{
  "n_kv_head": 6,
  "vocab_size": 1637,
  "norm": "rmsnorm",
  "rope_base": 71200.0,
  "bias": "none",
  "parallel_block": false,
  "init_std_qkv": 0.0455,
  "optimizer": "soap_variant",
  "warmup_steps": 200,
  "schedule": "wsd",
  "batch_tokens": 32768,
  "doc_mask": false,
  "dataset": "wikipedia_en"
}
Each number is 500 + 25 x the weight over its row's rms, rounded and kept within 0 to 999. Layers, rows and columns count from 0. Numbers have three digits each. The size before them is the row's rms in percent of the matrix's.

# layer 3 MLP down, 192x768, rms 0.0652, rows 170-191, columns 96-191
100:482467529475501542508465482537533476531473449491528506498479459486465519498501508494493494515535514525500519510494455494507502509508503483529481511511521505514498502474510497498459486461507461548466459547532518447462522506513502527474487514483500499489486512481493492461496491485474526494
101:526486501499521504527495480494433471516470512521473510480501452455437492508535558495517525498464515482454483456492510516521501541480513506493503500517507480505503484497463505486505486526522496552512515492469467498545532490457493452566516478477502484509527467524460525486501493537453473543
099:447451500516469533494504523480519511519491502452495537483492482508481534481520496489490517482529526455483529484530505527463510489552507497515502487499496499489492463489502455505519451507526469499530532522474523530495466501459464516501509463524468494502523495497490559464458490542540516522
106:489473494559482478546482494539511494517493495525505479466525508503509508490537534479537470485441503500529496450477501526518515464473528502498458508507508500498472461519483490485521540507519507506484509528432528470535534472484492522508502512537491495518485432588479541477478469487529530494
099:529503505461467483467511471503520489470555478539514524516518461501459514529489514490505507517443516435483527488472530467481493490475472506520504512485480497467504556521483503510489493501514482466485485519506486475468491500451495481499480493481536481491497483514567537504508488468512514526
116:493510480490468455568475486537550479492478543474459476491476471478488473472498471544495502488515509471469524508490492491508513507475514498486467495480503489490509499485522519499516453493509541464539526478526478473536521522490451512458454505476471476498515520481462502526485479527502545498
099:497515507527491515500505508482520461482493500539509463506487524502475448517521488480551491503494505551461512463467459476481495493497517508484530530495498494542483559522517458514462480492484505496528551473501493552495529463457528476503489507494516483477492510476452441527494555487533553501
095:525485493507520512469458497549492520486502485490447517500490457472541549464515530466519560447491516512506502502483483528506472576493521472511501489480523508484530486523544484494506530496492528510512519502506528520514510473507538485529500506521471496515492531519486472514489512510457519509
104:506493509520493495520505494514481476482521457502473533483455515551504529565471474461459496504497505470462534447478503547483506505485465451499483496472477502505560516477502535474494465486514474512513511485543498534525553492459480514501480494478479489498472500473496491539452505494516516496
098:488453462510471506456506484534486490517488472501498510469493530498522519555517510516507440488471501525474489459461498520521503494468503439473468518514517499489451547489518487464515514509527478531500471452511503454498492498515442473465471515493494545539494537527522477510500496476498470510
096:496491506494432505503509511534495478519481500516549483492495491525419531524512484498494495488528535474506510489505525503477479525479521515484468480499498538520467480546481500440490553553474535531494548460518475498484519488499494506470535502507503488495502492458554528563463464489506484522
099:517538507507497525505511469484497515511483546489499520490512523554513499494491528483530533459494505429476484487456488473499527498558512507494515521495524493508525548486528530470473504515488462489497478517503453494504507465474511497464452461489509473505476531532531511492527488468498470480
103:514513439476536536506499472454498464499509512527541499536492512490478467471495524474526497480502532488557468516515544513476527488489483526494512512491485498501492475482517482499467443482516491500467500523520493472497524507486503459480499483512536463549499520457465523417499509494475495516
098:488465485518469490512532512541458445505500538550521503504523486500495532492477531500495544472492466504531495513502444480498481499472518503478513517531471500516519483516536499494526511483517502479448483485465501466530508490513529520507508479457527507484518487498539466524453523493501474483
098:549464481474516438543515470530547520541497515519476469497494475491512483473491496525468505534462511476510491519525519482538508506513515466516528469493522548541467541472485530484464520504516497480489498521500458487503488487508528478549473493499470534511511518484486518468479509492521538446
098:498518495520541549485493475496504509473516456532501469465510476516504507534457508530483517513540504508467530499501481519498507526487448471510510519450487527521568496467482490548476504548525487511482511493476510539458474462503484507498503493471524462533534487490482484532527474530496494512
105:511500484483519485479523478504501498512514539508484489482512506496519500446498517516518497483516538505506517483497508484504511537490486493508505469518455511494491533474543517528486502523532466503458498519509491473529513517506461488518433537498526519503558528496445518466526495467507500508
104:482473507474449497525497482475529547489524553477503539524520484507493485526500479493505478506473491517483521524533528477473472471452508473540508470514493503534498490496495490466525509515458511490498502471518468525489517489526503539500542495458477499511477495517514542519472491510476531474
105:509475495473490507542491451494493492484481515493472508498519502507505512504523533457480492513507509522519480519494480510497492487526533528511518528454489499519537514504536524482549480476514488523542510526501512475479466482518488504497480485472518487523506516517474525478510489482494505528
102:511490480549478478526521499498476533512508485488468498526491480477533493476495460526496519520509478525499470470532497511490524539485501478529537489494483504468494482500462502472502495484464494509484498527504497500557531486479474488496490513485533490501495518492533468538489507491493503509
098:503468511532492504482520480545509479498474449484511523520483463548514512473485487475464469523525487473530514500518526481431482497495464521464534535485448559484515505504484487488532501503503497444523487509498569506487507473504504542433492481494475486491503494512516463530465478488503516496
100:512538494463495475497533458471500491503495527524478518502459495529511446471522475470482516502468516490516516484483452505518540512497460471513504470521468500519451499500516523496490541483467462502480522507498522502451482550487479509516505507496478521494490493511496524499478508467528530504